python train.py --d_mlp=1024 --vocab_size=2048 --activation="swiglu" --qk_norm=false --bias="qkv" --beta1=0.9 --grad_clip=1.0 --batch_tokens=65536 --seq_len=512 --doc_mask=true
Each number is 128 + 24 x the weight over its row's rms, rounded and kept within 0 to 255. Layers, rows and columns count from 0. Numbers have three digits each. The size before them is the row's rms in percent of the matrix's.

# down: layer 8 MLP down (transposed), 1024x256, rms 0.0479, rows 246-280, columns 0-127
# gate: layer 8 MLP gate, 1024x256, rms 0.0574, rows 247-281, columns 0-127
# up: layer 8 MLP up, 1024x256, rms 0.0555, rows 247-281, columns 0-127
down246 103:083118104123118108117134124068130086140150144119142129118133088119111131081138138135129130128110107101124104116108100122150121124135101159132136170132146138126120112142117102107112103183138160126076152128129083106151160146174069153112127111128122144171104144131154119139120125134131114126170119101098125134147112162153143127141101153105098117125176083125138112144138096143113137124166
gate247 095:116150120081118099120114143145137156078139138121171113138115102140117083119102136151082127132169133153128125143141132097106186139126128084117157125108111141129109116099140099120090147172111100080136122137137100097110094134138143151160117176106099129126156157171160085109115123119124109121120133104132113146132139126158129158152150175103128171135160118122099113103120148103133131144073
up247 093:131171104131108106129157147094131123158151123118106152138137110118140108142164128148126168122153110120119185123089115157109148140136091129136129210070130103125123093114119129118160165101139116141167141151126153111103134086114144143128067188160091157146133091130164085178140145107165124126137143154133134112185088141139133119163159116167126112108130117135126155128143113150116143138149
down247 093:102134109112133153120151079120133143111114127122059086126138145112172085162141098140173153145082148098131134169116137097122137124172128153130122135129103139120099101149154152138145125104137137121127101143124154136097104174079122183069112090111161159142141112098114136135131096159163146108147121188121122140112125171086109131172150131112154097115137101127116100132138115114123114136121
gate248 107:127152120123123142136140157138166111157164148122109151067082158150133085133118148093161110110115152103110122113180096119150134166148088180167077118114096143091092167123158128118134117115097126155095150118152127131106116150100132155117158125158128123137147154058128135103113138149140152131132153114148102155137098089158118163129133119178134140113079125129102122137105102176142122125098
up248 106:116118113112135091099137124128107137134116121143129167128109127083123137108115138089119072146140127166129152151136137156086135138151131131125140111080144088160118127107119134107151119142155095106135116109158131144116128152140114116136175165117103079148125138164146090134163133143134113119064131142137134176162128114069068120144097135048152163139107112161103112124156128159154101154096
down248 103:141086129128136121146147138124160168136119130130110168119106109136088125146123141116104092138155098144112112132146155175134137113118125156155103148103100083062055136129099127132126108163151093175121146097115164172085078153096128141102136122157116096143149091106197076135127127141061097126142117150124122136157088081115125143141141144164106138163152072162111147154152146115161143115130
gate249 097:141135119120105121124150113101152153158133155127124125177174113183131158134151149128124127143158152147119090171130161111161149119106085113141137113139101150138090118124162106130099144142128129108146091128125120110101140136093112097137059115072082155133166125073130129121137117184154110098164166111132122114101146137131112110092154109122111151153102112127156123128105146196084137114115
up249 097:118114119131155086124121121095073112147162064142127158092121113118183111141167109107154098110145118151137122158130141161146105131139121125087141133144168088141112133121105144094132107150149112134148111146151165093139144146124143143139144118141155184145093140133153142138124137087143153161180141115119096103140135124150168145099108134094124093086095157170136123110164129147130124150121
down249 098:064142125155112145147138109123119108100143171144124120078157144114173153082111110116108132155153140119138138103100149135099165145102153131130122116098092089098148151127129123174131121135109125110139122126112152143167112093133096161128152115128132116115104118115086101096094146123098132089132128134112115163151128131153121142153070159095159103149160145109119149098151094085139165128102
gate250 100:090132133144094156143110134155110113156134131147135118114112141116156128122111165099115128114142206133113191142091137108137135121099095152126140131053052144106180097146125141141130115112112163132138112088149135096099107104132111137147132134121105151152123137141128115112115076138141126128140107142107142105128140160108132150123111146153092159129150109116121123132120157124131131127121
up250 102:159202126154145139093168084131100159152132147104140122155145151133166084120139099106164121112133123124109152153091137131126091115123085162091117109106125120055129105082095164152129166070144113139120124114110121109121112128154163138134141142160152124107108151131135104161104106148105142143101138095121160107134138105120149118096148129189098117132117131117146155157152150170163131150173
down250 101:154134111142134137086106157063159126118164152122128105161115125111126132140123163108139146140121106152120159157095122102137143132124126190108113106118086128141154129180139113121140153171144156126082113120148129069138145149160142148108094175168115150143127136138081170173123112076159116110097175130171099108123125152158124126123119136146134138105138159081119135140106131133075134106104
gate251 108:143113095127160151152086109151148120156156134135149143154070168080133100140127149142143096116122127139111124149111109121122108094144081119099123140104161145085161097064087127157115121133134125103160100101126109141157119109134107111156113120111096109137136096121134118137088130143094180098136158125128090107115137128132150160090131121192129134129072083127104157139121082176187134100110
up251 106:091099146128157112143125130103106127156133045132128107101152118095130139101121125135076120107110124089127103125158116103111105138137130119128098084113097123113148153125119152132141117123115123117170106083147171138124083199148147139141156109151110108121103066146151137110129121121149175089094114141125144109169130132073134118160166089161148149151111124116098111132155172095125148126147
down251 102:191184157129104131130126143155158105100104099148151114144099091149116104161096146132122107165112089137122149096117116151168122135117140166180156115143094134143145155129107080129078173152107114127100139142135139130115126133122135116107111151134097139163148144146115136127171142070134150171116106149144142120086150090143117117135138128123160154131102085120141102120152118146129148186132
gate252 101:141105130119150145116118100101143066151137111123083125148086105127135094147115104096113122115153113146164151167121149180084149115083134163151129156131106121108134107111100117112111190133103151098084145133109113123133168106106133104100139132148118135122117120114120120105140158129137190148155153091148096106118111127143127067122122073150125137161105132115149148141109118112154122140118
up252 098:168148133111134105096152112071147119104170157134123085147139125120081118133156136111167123097155127116134106100150085134112099148126105116134149134170149179109174139108139163166101073122099126118150157146116149095158134164111158120109135134138098115135148167106135140142119163108135148153137121116128140118136134102152160170106153113134139175124130099130131135139080091126118118117112
down252 097:147100131122127127134107101144112130095101143110109149144141119137098179124115143188110152092116112117111089103138122137124139136131154099120132141133107125126094122119108125154165135115127136132114117151161116139123090144130110109126105083106157146113128133145137141140106121136090156183113134148127137156192139142140133106153155096104140052106148148110109138096117097132122153099123
gate253 088:123155148109075148116074140115110135108159143161121141126086126131159141104178146154071141129173091155158140147090144149108149117144117116170094157138091124121133137116114125177118156128125109106087126131119126104133146090138125118131104155146105110163126122106165064133127127125146134142112118134116130103133127146110141107101142103130101113109112122129120124135165109105116134116117
up253 096:142109147097128143116134132161114100138165120140140151199128145114165138084116138113116114123140144121119129162166134134119187148155136089114109110107129142151124105137120179158103126109134158102075115159149089117144126131155135110155149102133096128180147146084101121160118141109158137106140174147124163133101183145106141102138083135121073113117122111119138150149115159129126158119132
down253 097:156118120107131108140076126114120127113128162137111108091111120132151160133139114133145107096167134104125154103142105161122128156148124146157179151124107125121128119155165097144121140090092131156106127100130133139140131114082134160120103161151106127167142097093097114149110160146109139177157125106157155115119129081106124121135122080097096109142122166120104102114169140096125136125107
gate254 105:120176159105108131162092110106160141128108119129117103114145158067109175173143136104158077102143124104140118100137133085130168097129086124151131126139104124137097140102116134175081133143115114144143119128105097090155099070146107143142126118169146136140111149154173168125155137121143146130139134099120162152136137124074103164122165153145145117113135100159106152110139163121151148134145
up254 104:128129122053122128164123124140106114155133100114127132081119124149091154158149105094099149119089177133143150110111087100114109128120164118153107171151073089114128113137147113120123116110159145095132158093115125130135091167138129121100142130120150117179108121139132097157142114109092134143151124127180158142111109182106105157116167109147086149120118125155116116090153168101139088139133
down254 103:109138121133167157094107084106078172133125157098159124062137134122160096106148123171131108129103136073144097149140116113114150119134156131088106076152146086104147173144170113125114116144116070129154120145117097114085158122142146086160162142139092135159089116113095114123173164152118137159102084161130126142169162134141133147125166145112123148131118186116129192142156174138123128138156
gate255 098:107106108160106145130125163121160110097068138101144150159126144117099098144125142110141181150132129099173150148109134132103156105133088124110112182122155131128125152107134133147149176127139134144107108102123118135125177091067139120137116107117127115110136084136121119117137134132085094117152130106142130104155164121136102122121112109130075100121113111144127134106166127130089178119106
up255 098:125159163134149167133126113121092082129114173118131124126154103189115094107111124107133116158142120154108157144110113137128133147111139129150124137122124142091149179060123145189129108093083145122156088129102146169104154146111144105143137115118160128153143146155153107137096139112146167108100126136161101118123094124121127146135121113123145143131130119109112118146140130107128111146164
down255 098:126160080156123135081177129121123094136173138114146101118175146136124130094117139152125167139152110143149094119093159147156108134148131114140123172138079132106142129182131094131115150089145107148160171139146126146134067122088123118119122115102064092112151087161114098153104102144139150132127154142127150131101143133089106152124115151067136125115167079178159133136155107106094150104115
gate256 095:116131128141192136174089117125101121164108105116167147129121140121136126120150102132136099126100140119162140089128107129162125178149123148137142094122097143105142106133139122160132106124125163143143138121129166118140099104086095146140093131149177106146101132138165129129141099137095104113123120152125114109157179112128145128128200154134148097142142147129107133119147135111145135106135
up256 098:131139124126081169148103131141137125161114128093120131160121138144167141170127140137156126156130104144122164183164131108158104119107087129113174133102116107121119135142109160157098122166100093159129096136119118135147137115160119131100121113137111116136145115128140140141182153128070142096146150152165111145120127101108129154121144125181139164118102098109152118130115166138130164140183
down256 096:137141092106125137111134133160152159137162148167148138149122133147098113159132063144149127103121151127095132098121150108087136121106172144144134115147110135151119125155162111148185103119086146118139153151145151106118111130154147160119132149087149146161118082122144107140133155107133127139123130102119095143152042112126154190180109107091148163100119174116094150133143130112110131114114
gate257 088:178110144061138099140125139115131084124129121169091163130101104150115163155097113156119133104124170184139109169119165133109148130113154159172125137130120095108141112143146173093119126133129126142130137130101071150108118120140092091134116101151134104127157129136162096135156094155144171168150142143139097093165142121089144103109106131149096132149095122146123120124077095088116133146111
up257 092:128155125185089155132213137147140165142125136097143083116122147145112167157121167084147077104078089099086151138122120105107140104151096123121116122152155141116128094137137166130129142125147134110164112142120135136111103146117117129143143157126170103147135096131105136143119135127192129088133118109076115134148113121136171128156105125123125139115193134111128116136169158124165153118152
down257 093:101141124146152118112103127145143120117142155114122124154129146108154150123146097103098096118154126130138116109104148162154109129128088100154124119117123128150135177136086133153150143133152101134120101154109124128152140154124161140172131124149166114090180151132134133165130140116084120115166109137099118145160163086193108134137134129135128132115125106147121135074151145119106159133109
gate258 088:125099218128135110109113139122093147148121121126123122103129167146178152134163183104097099083120168112132157121128078118098103156128152137132125141127134144096122122147135119151107154116130156097166140144138076108132136081140128127097138119111114133156094116102154105102133150127139115133127147130105128137167164142153189148148122138162139107127110128141126160089130120128151148160126
up258 097:088165159160129147092108141137090125123126146101142103156116126146136112137117150108127127099145124140127128127158131152122145114153088070087179141140127136110068171124119107143119135181122111110127098119159160111154144097158121140100115085109119143168127138163134142113145139155106116100152110100103106161130132140102138142130103138156168096117113133149164136113106125131107103125162
down258 096:151155104126124144123143173094116119164145110100088120098154154167104136134156122102105114129119150158132152082125100133169132131109118091128135127099134137129121123133156142177165118147118133142115142128093107109125100111089143165121152133191187153121089138164117100160120118137144166133114145127106177154107124125120157110156137104084116127064158152091144119145130104105172108108104
gate259 091:104095188153114176133087117133169154136091136139119147156143165105138140167130163140121124138176129151087114095133118109140114127133139124166169090131126135125120164109133139090140115140110117111101103122167109141098101107163100123149099123121168108106196109098093101116154096102124115108141095090145112112096141184105124118113120115164132127090111136120125147125130105137159154145118
up259 097:133124101126138084140117155121130109146176127135146140164111113102103129142083133154132132116136152132113136148143097140121153122121088071071107122091121141081120131083143139148107130120118130094191124155093117145150126104107148089093119101137135160137112121116136141141106150127079164177116120097115113095146153093126123147168158137126126140127146079133152129149158149097147111130108
down259 096:116175119146147173087132122120156137129123138122128110089123090140183115080119128125152155143143115130127126116128134118107096092146101128152166084151122159145101147136150175124149136122115088130126096107112103123116101139154162133132134139135093155073125153132130158119108135109098147108118107149118143119147138150124131146123106166128114175141114163121155139106118131141116145098098
gate260 096:108125082127132129105152106148153108179149094113130113146160097117169082126125126102148126144141170126146115107113139125083132138136108129118091120152114180132113135142141100100155139180099127134142123093060107146127138153102080092170106136140151136149119124072103111121100111147120147128150114127173112131097113150124122158161115095119107084172124127132131140088119122136101140113106
up260 098:138144135112142130089123123084189159105095121138114107149199121108142154146137149147143140147111135130116099142131105110136146075155113144112158138065123116137082101139133134177098117136126143152125040133092155116126119168115120185126117143091083089124160144150122144121163122123142133100134105119124120102139125111097107112145122157127096112123096130116146155124134132166129114119112
down260 098:096137110146124170111151144158147120146117145160179133108131097102141123139157106148108111134116092147148130149117122138137096119107110157126161159108112135149140171119130150143173167109105146140121097134125134099108216162157106133138119129112107099142111107116124095149122133120095180117101135122117095137095142125089101140112109133135160094122102118100114115150163125128167124085096
gate261 108:114099125108121162138075141117134129114177150202090157116140131053114147116146113106144121089138153085099131069127156103100128149066109179124121116101111102139165127153180097141130128096096083165137091148130138135139113129142132113116127100154145128129138123150182133170121126105113129141144116142126146135137130155116083129138138131136094164160104108102104157134105171140072160112142
up261 106:145099107117108110147132122120087119102151084128136118118105136153094136164133108100137147091121131115134130128125129128173158082116135134186083157127110145121136139132140087142093153120143120116150129117147150107098086104157159124102127128134127121108158128159131100099090131096086151173120126128106174168177168136126141107103094106147100072121083128127130115126100149117133121153098
down261 105:161156128128112105150133153115131102134138113138135116129107097172126112129106143093106151141124144140113129075151170162160089106160159125118159148110072133163084117138132151110119103130107089126192170092103123112139106126154135121174139089124110138153139062144153119134138136088143097148122145128114140135102123163129175153121134113150155113130117119103110104143143169093147170195134
gate262 099:134101144142099149154120128125152126122138138139151066149112094102153110108102178117188140103144098108108165103165117175140161159142096116191137106121129107124140092138110150136143148181171128150130120148106118147116136153149113120107140147145161113129138110106132126098143073106144170113068093094130113107092130107131128124154109142122151109116088118131171107157135123116133183112112
up262 103:123134111139130103132135117154133108098131158106093174106153122126160091117094120142082172147097186125154143192100098137104134072134138103128127123111161162159156138153123164108142076117115164119121110124120117144127128153124135120109112181164142123114148185095099137122165095142118151185123126140117150159181130121110141132158102105148145141154144122106123159125093164113115088135123
down262 104:103107086139146127125116118094113127110142106101121104157119081137152118140120146114163091173121125145157148156162127110147140110142126118155123139124174175147111122131133118143155127144122136067146134166158112157095100101151149143117145136147134150133119179106095139145113090123087103143085105099128155127122158108115139150148138111097110167142149188120126164099117119110112114121159
gate263 102:121080106128100181151128128131112093127115129134163133146098107122152139100128186148162151103129116091086118118118172151149107122126096131119127108116128176121159136164130138121156117094119152122114103159180133124112150118179113127127157095161106121177108134143132078151118091124127137116102110118138120097110153135154115146103102121127122151130104124147123145080143146136146126063147
up263 101:128090117136109137117109133128165131128131103176128125144144161111089131149137145106143183163116070168159167131189164146101166142136128143132155134095123125150146124124163097169103133132116188145118094090140118119133162147083100141144113165080173147135154112157103129133103110158173126139132144126124134160108121065104160100137127159103148100087139115119169132154161138151112164118168
down263 107:082099098123109170095118093100162168139122130114129112122091126115134122124113120150118130206126093114116126152116135149145110154118137102157137128144133110154114157090125100113185116097123140139156139136145153115077119110156138135123145113101120100126137122154107152148115082113147114122128079153102119103165144149174139151114141114159123085133088081156107153105126147129172151073129
gate264 093:122095127127089087172132139168132151144091152137094100172092105106125143160134139145103115156158099152096165136141107136125150153128153121152137159162135124105146138156117129157127124097119195154109119096099113109145124133102128095079134117139121165111103087125092129115105110089176131125178099126173139149156122099118135174145186136112125165128147110104099138167145095167102140082146
up264 095:113120045106141123120134080162100088133153139154106157157128146172099117125176061134126132119120166105095163123114108102114126080112094131135135150121110104149181139161095113121133149121105108108153108112128143113118106122067137174135137172099106126168137134137159139158103173119123111129143097126135107134095123112127119148124130128134089116156117132103146128137186146152127140113119
down264 097:159135145160134120129107101119131151132149108110122091124113090132160111190106155133126132142103155115129123149099156117130183117128118153131109173126126098089083120114128106129176180129134132103102109119090127179101127150153106176163131139095163113111083106117083114115138132074143110118112119110142149101153148131139111112128126113172188116115117096103157111079122090134107155107148
gate265 103:124107180093155130146117113118126102108118141100099123125123145128124064141132136114134169099161140124137129152134159167148113149085102139079162124118133132132151149138102110164143113129098196097132121215079138121131115155162076123165108116135153083143133094138080123132138136152131130129163153123198141160101094097127153145109146105103110126099094142104109130119136139091139146127145
up265 099:134187142168129129139129134143131162146124119127107078150105124146127145161129130123117176128116188163124122134089164159128131143132140117122110125128092128113064154077076106132139126151146115129137166177103151152136144167147143144128112139126125104145189118103108134097128151109117107114083104182167168133131143095131132129129117119101109125050133076121157140173112110120109126133135
down265 102:110089140098100121136133145155159117104134140166104131130132154129161164108147153134133161148124054159148105104148075084111144138133122120159109128115154166147141113148129113167119112153156113122126102081180103130108108105143148122115154142156117168167130145183141135102111152078144116119108165136160125137108122073165146099107143134142151121151107138133134115103118104141123093094101
gate266 106:096167104130138125172098131153146132145123111063120125140142115092153133137108123133123122153168135118150114121111140115133156127126122175103105158150115121134174146108151102133082107132117138159121084076121149118115092157101133137088107120122101061137138127121153132109170108117123117132140105132113114125149130103119122123125116143141134099098100092134119161130127123118140141067154
up266 104:142144099191120158112113152129170096153154147167112116070096128128173125103158074104112122108150122137131118100114153094148078136150148141145084141082125101128120145125117131106127130161109156086145147158130150155105151072105145115122124108115143105127155083137151138111151120136140115149166085082120113145145185147137125114132126069156127131115146127129122108116147117139091159108160
down266 101:125160136116108059142139127104103143155127118145115146132108117174145116144089163092128111138136145128141123102138118134171145127128085131138110139090117161145084104149156147103141104097131158119123097140129122103119135171108127131110139109123100098151149127112155128146146119126104110124104155161056109127122111148151124129111099113122139180128148158163129076115096141155132124114109
gate267 092:174107089127109150155137059142153118090121118166097124132066092118154122118126112163119139119107130134143119141124138158108148113138142133120106122124103118143117111136150125106168116096104164103122150141178161176146104154107111125129148120114117120133139081135117098120125116090132150126119172111119107112111149148119158141129132109130114107143163107109127162121091129102118115135097
up267 099:118118132141126098101165093128120151107131175076140137130134140123136138134117139124101122096151097088116149103126128120131156102136117141077149128083163121097145109107124128139122111127106135170134151114138102114149088125114148150066114127144135127104140169111119174103141141138157058164145131125140087145138087075137152141129073129109112121124083178140112152123195156109207124129129
down267 096:089132118092120106145139143160136072143117171123136159119103150122144132126142137144110154113127124134148136157116123161150127135154113094140164102084134144142112165113147105116093090166121104152117130135137112109161160138137122132110124095136159155146164109159109160110145147142126127095121093116126122110115125133106104081123093169125096113167102139154113144165158196114137173121095
gate268 096:156082156115189134143169128137145086148159162145135148114124141132112139109075119157115133141115179088127153116120146146111145191131142168148102109084131141101147125128139156118120137150123108146150149152124107115113145110082139110116120131141138146190106092117106133128093092120126145145119101165110142076096164115125123147164096123113135113142109150100121176107127119090120160097102
up268 100:110104134137100140114121143094134124118119093130131124133114177139140174113138151129080130155124119177154089133123133078121144102154099118100143117123175168133109149128163106170152157117121130177106135149091163151150102156160167164111164122107142130125164123087104104103143147120105115116126125178145145154120132090104140073183146132129139160099119138116144169125142146096167117133127
down268 100:100136134103153115100133095103140150066106143096116120111161139148096157154110127106134123128134107126118188144090085091141137106133104106168126119100126077132141108101153078149116070188152134130062132160159117132125144139104136131153147138151147127129097113138160151114119112145116113096106132142080114150100088135112109144181125142098160142108106128178121125133104089076138153122113
gate269 102:132135121136119181127114135140096108129184128122154133094126101141121103122124107183122123126119131174145149126185132117086127090111144095119105105126106088159099147152175103115140081124158139144097159176116138176097161156102133121081129120126095133107116156123177073092082125130078127126097106134125126091122095142102112145154167123138161161110127117174122156124130160079131104067111
up269 101:097115093128111151101111192153110112157156138138164139102102086128129132119117116145116107109157138132107155137148144136149134094162120096139107132120113065130116163177126107165156133111130152157045172150128143086097136113137114134091194139136157122118127110136145134085120118142103128147166148180127132091112138076139143150131100166091139164117152121142110136119096106130151105104125
down269 099:170130112132107092147141093108106114128151144150146123151112166133150153114155161148128144095141126149151138184142128124106138098142088094103113121132127126086185125150158123088096102125160108120122119140128137086129180121153123141083164138125157121156130133134116146121133106090135142134151154096118090100124156102132149121135136143165118135124167151137129117150081094151095109143080
gate270 102:101128105121141128119102115080137149127164139129130125154099156122137130080121106106145080091138191135112119143149129151144143158132153155097144121108113128134122115118170144134089121153144112111158125135093127141136123138135096151114107071115120125135132141085141105120094145115139132107125105145120153094106127121076133118121104144185130141129103094101140136167127122151138150152135
up270 102:145098133124146156182093121177113097118099123128161115132165141123139128150140162130115083118129158097109126111140144127116118132120133128134130130118091155114117138102128117136146121132101132093111114112116130124100148130105111132133126149111134135111141114106133155098130104100092120156072116117166121162149112156174163119128125144140109136126123132113131174118141175170113140156152
down270 101:096142116075188166139138089139121098132153139121157160126120102118127097168125117095177122130119130084144148142094127120117128126065106092105149135100111147121100155115172180125127111137097119077109118092101142136117131150160145128161132111143147072139107142147141160150102130088085171134152123121144091179118090142154113122118088151112095133126131118129175108101117129132075125159128
gate271 106:110103156170142105140133135135109086115141138133123113123112121125133154071137152136104102104155136118149123114141153149145131166138150114161156096111072113115152167140139124116097122128152161133119142080134117111130079107161137146169137169159142082093109118108163097128080082127104109171106174128139145133146136086146108113158094126123150130097085140081118139118120115127123127115153
up271 108:143165135117143157119149124131132131151110169151103146147129119140120104144105124155140143210160110157078110152136128103133167123155121126113182139082129112087091115121155109095115101168151098106160139174157134091161129146147125143075132129145120162123127135137120110160099087099125140095108138167110071132142083105144129140118122149173136127141145125196159124117129205121127138168094
down271 107:073087133113105124139108116132123128098136137160194110117118122101130145174114130127150138130086111122167128159126146133168123142079112135162119168135150091115118126181097129115143104099140081134142119088119130148132165148146137139118074099131134119135123120153125112113140142138141144142098150122106118081153119100116158123120147124122190172111149143128103136151113159115137126141123
gate272 105:078127113111114147090075104151077161144103095155156123143121166134140141135151141107138122146094171086144128154109129112089135139099116140150139129106114101129100129086116158129108160143132139145118122162118108106117101141126127159125144145147142173163078122127175117091120096127114134151108159138130142114138127138090093112153077119163077120145125117143150123116093118086071104139171
up272 103:135155135104084092134110125120134157142111090118140117075157137161113069133117120154124122136113134114125108142138111160153122102154124121167115118161133092104150124137149134115145139153139120147089118136105111131113149100106118120127141137151113127120130151161139142125142125068160128126197133114094103160166108121151121146120087085140081130116157164133146138117141115146142113140150
down272 103:142181136083112136141140111109120153122157111135137135138107129126166153189084134131105108169147102170123148109134161130111118092086109097145097089113124129085148155126137116130155120142103115169116154147135149147131171133069126111126151129139169151121130137158082162131130137156119145108138108132105118139157097109131109170098116158127107149166150106118144149112145080136135081182080
gate273 104:140122164155122095072119087103125203167103113154126158144119137171142123089107087156101100116094112141163136163096147101084131139120082137134125140137128109127147123166135169131164121112106150152121130172133124107151118110111125146123148169130069174129109098148138098112127119126120115142161144092149141130122169170118121146132101117136125119115110158140138134134165108124171115126151
up273 104:105092111149145084145130121119136094073110159136151137148130120129115157109130138130125112147165143097158132137100120100091055117116155134180149103113142164162123151156126078170112165112112121130136131145117120148115123159116137136076111107095120136087117093125157169133131151116124118146088134155129107095123134117137107124188118126161093105143135152119068133159136113131148144129140
down273 103:120134089118140144090150161136098105143112112103137104127124149147116137149090120114137128145133089149138125135111101106145085149077113106111133168127123102144130150116109130149139129128156113153130125173083137156156136172105148121178125159152121126157132108117177114164090140108137105149155112129156143137110179075153122152166145096164096153126116079109144145139129137135108112128145
gate274 101:089122122077162135143126142166122147131152129160180134140113142130089131136170107113101117098075135122133079145102153094131144149137122136171108167125136110140126117119166110159191125151140136171147151119147120101119103101163139153123132106110084101124122080127123098081133115133133123133113198163066129125137157122094134106150116156164138115132135122128139173167083132133129151099163
up274 097:117158117137139152124094097155138118108124134179114073161137147095106093144155110093189079133121122163104114125075135136112153124124088142155091136138117121141080135133089129148143145153174135146131143116090154156116184132145143124113177118080151098172154125115135118140133153147089134112158107140101141127112152150145143103163129101139124153113123175120171131129117144107083111138120
down274 098:142118133136145105163129141114109118167168115063125134128141089116128114158154147124081148101091154126144135151122096100132115139122140112106146117116095153166107137122147139118157086141094143145126140104128130125129148138144129099129133117188131162141095116135140148077107094107163101127136136125094134122116120114053098152161116150125088179138112107089070175173140157147167165134114
gate275 102:093141138088163151116113125116102157155115129116112115110124105091158122170150114101187095128103089123091160099146158163119124153139116090119164138140141126102107096141174157133106168132112139083151133122148148146135110126154149147140121130154121113130108163102117120152157117127116105178139127121177148110146113137129088145149126139110106126153151112138129147141121140113132151139148
up275 105:136160105137112103102142121116147114153151146162148119100147115118149122105134135177128114134107104129118165162072127157134150146124082094129077158074138102157147137110114128095140143125140125163116079149165149144142141117109092112117145138169120129143132124136147124142147118122172111131152151100157109132139156138142166121127118088118138157148103096142164109111127074151119143041145
down275 107:127124089101163153139097114089138155109155115106102121115089148136142111093132173122142117103150114089119110162122099144113135104120115140148102123125129136152121135147128118104131190092113116125089113109162154133113131151109148141145128073157194115132089151146155124154100108160091102139144088107153109120145108107140117141144126130122145145147133125109122173137107088136159112141131
gate276 106:086080136141147163087119096165088144127119118153151149109134151098183142159137160116149130102154139118175133162156124135109122141107128117103100135112155147107153111141137137146136171107156148110132105101142164166118113110075142117130126109179128169137129136132143103108135151142109118117093083126083119090178113164127121134099105093135134120097159077114147161160177068092130076117112
up276 099:166125172118135157153122103151133122094134110137135117154109179145114136094121098146161136090149138138121111107139162118165144124130173137133121133134121156089158132114099156102146122160133127148116133106078100101122124113081157141158104101095176141132141142119138101130119129135139099140155179089105114108149171138168140124115153108154140100130134153165121087135120122111140127109117
down276 099:131110149131135141133138077148117108139119102118153155137147105150153113142142135121142101122128155134147130111122110109115084147106113102084096121140118099087110112117194118120104136110163136116109168132155160157117115091120092143160170134169138129135108118133136128094101141106142134128078121100155128104163142136127123142174126129104124132098178120118175135108130094132132114153084
gate277 097:119107141104112135103088146156150147098162132131134105118083153092131129134106122158123147168138205110108119079165170134148134138097129183143102123111126129119108087110152106091120104151105133139061141141130088143144159151098115134078131122128139142165135132091131131078105110157067152166143138075097145149155157124104106095145110146129145108109118083109130120119142125115130136140088
up277 099:116149143144114120100134080138133112146160146161117122135153136146181096148129135137146089104136121126114153098148117102142153113118152115149100123128094156176110125108123125103164124138139140109143126151140140132103133145126151083128102074132084153121078158167160111153151152143137164104102098143115142135094162110096149148132180142153125137150111147144108104143118157124125094125176
down277 098:169134124143137129187140148084126110102114137118136118157123111137172123103114130144140151111147102095072138121140160168148169102121137145123116080071159113136099083108136097132141137146169112133177132150116138172121110142136096158080126138136070136117119112184135129158124133140139142169137163132109112113127151124119127108118133102123150102163115125096098125148145166122066107116171
gate278 095:125115117118083138118104144131137143125133104105145162105086148093129159154113119125120086166165149179119136160102156109125103147141122132164141135136110146142114163090149149146113155161129111149074101105167097106116117100096087128114139119126158101152166124118138129111108121150134124135135173119126111134133185091091111132164118157144113171122100160120136124149096089100115151143144
up278 092:102119090167124130110153169111107120125119127182137116131160122120105156149146155102142145113088152105121132139126144157144120138138170148098146113102185156118131093121130053130161181132119115145171118102106176103122131117151137146104156160111116148115117095141141144158134123122131149066152156151140142102156109106155088156103084140138113162152141108077117096122138173096126125157131
down278 092:109162135183133138155151145122154135111152112114133107151181121135159134142162114118161148113150151161146181141147167146156120099132084101129156137097116119122157123102134126138164116142114112087078173114152141137127144168132116119135123158173144150083091131114108117135098094139140142113106128106114159120063083145122113121125122127111153081180106123127121106150168163116102123158097
gate279 103:129102093138172153125110095091150131140127089112121176126127161131139121157125121114127135165118089127161119147164119110105152119119119123122098145107128134140136123141135133119105129094167126132151103121131142141141135120122130140114095111148122105080115143157146124158177099125147141153120122153136098171106147108099133151169135156149122116118098121164152128172116103073106137168154
up279 099:138139145143134105088099153160093100111134179126132152141113163103142127100155107183092126124104091083141171115162140149156113112114143158106092143118150152130074074101124156142096163151162135130168108126164119092131109110156122100156115122127099097149090127172122141141121127102126113131124116141145147133146137127146151134135116136154116155104160127125115172115088112133117145131174
down279 101:098097118087152131099120121129123168119096128146135098134110143117074135138150121111103089142115130120089111124126116127121157084170129127137145107149150125102152137113114127170099125131151146141051163145164107117100158120165131126153136158116168108151121087127135097136109118099117102133150163126121107095105097133134129110133116105154136152123149080108117126136135080061123106126134
gate280 098:114161113127142152159126112128114138149109153161134165120107143108166075097089114143145117122110121125101170132148135173130114167100081099129120179105097107135156121122159188128155131168131147107116134136134091158125174139147132115128112149182102127140107147115148089133169089116138102157162107109125097116130142152128108139153147110092167141144143134139163160171138129129131127140117
up280 093:151116133117102112121107101220120152094109149103132088086144149138162101153116095094112134141121135121148082126115096155175127097112155185134097094087153169166134139157109161093114110149100069127139129067164124094137123142120143109141125145138184122144126138124096136110136096148152127165111115102135166148140155112103169141051110077142121143112160093129140153166132105129101117115085
down280 095:132099178122118140141149118140136147125141091137100093134154151155129113109142114086144122112128130152163130143142131119158123137183098115149116113111136133145162118136104161105118114159136101145125106121128125147136117156118112127126148118102156140086178105129083177071141124120123093140159095143119139116124103133070165101104095118121111145143099148172166117138139079093102149148131
gate281 101:074136111127110127121126175129116184144084112107127157129085089109108118098122130113115099141108136130177108125127153125122126135138147138106118151094155173146117099129115130151095122101111117116142104097087079170125118172106132138146120130148095118124097179166127122118130139113116152129113114099161159168168131132159094143128115078114115131164117120129126162113115153117112131149143
up281 104:134143145158070125134125107081068111129131125115099147123116100163135186115129114056098155169145147132153132152104121101103137097203116092155144155146142158131144100152107133137112139118129168094105112110136085105174115119121154152142104132144159140155110177158133138104141131143098165155102082112128149118119134136116128115106094145119146126109116121124107134100094115138104118114119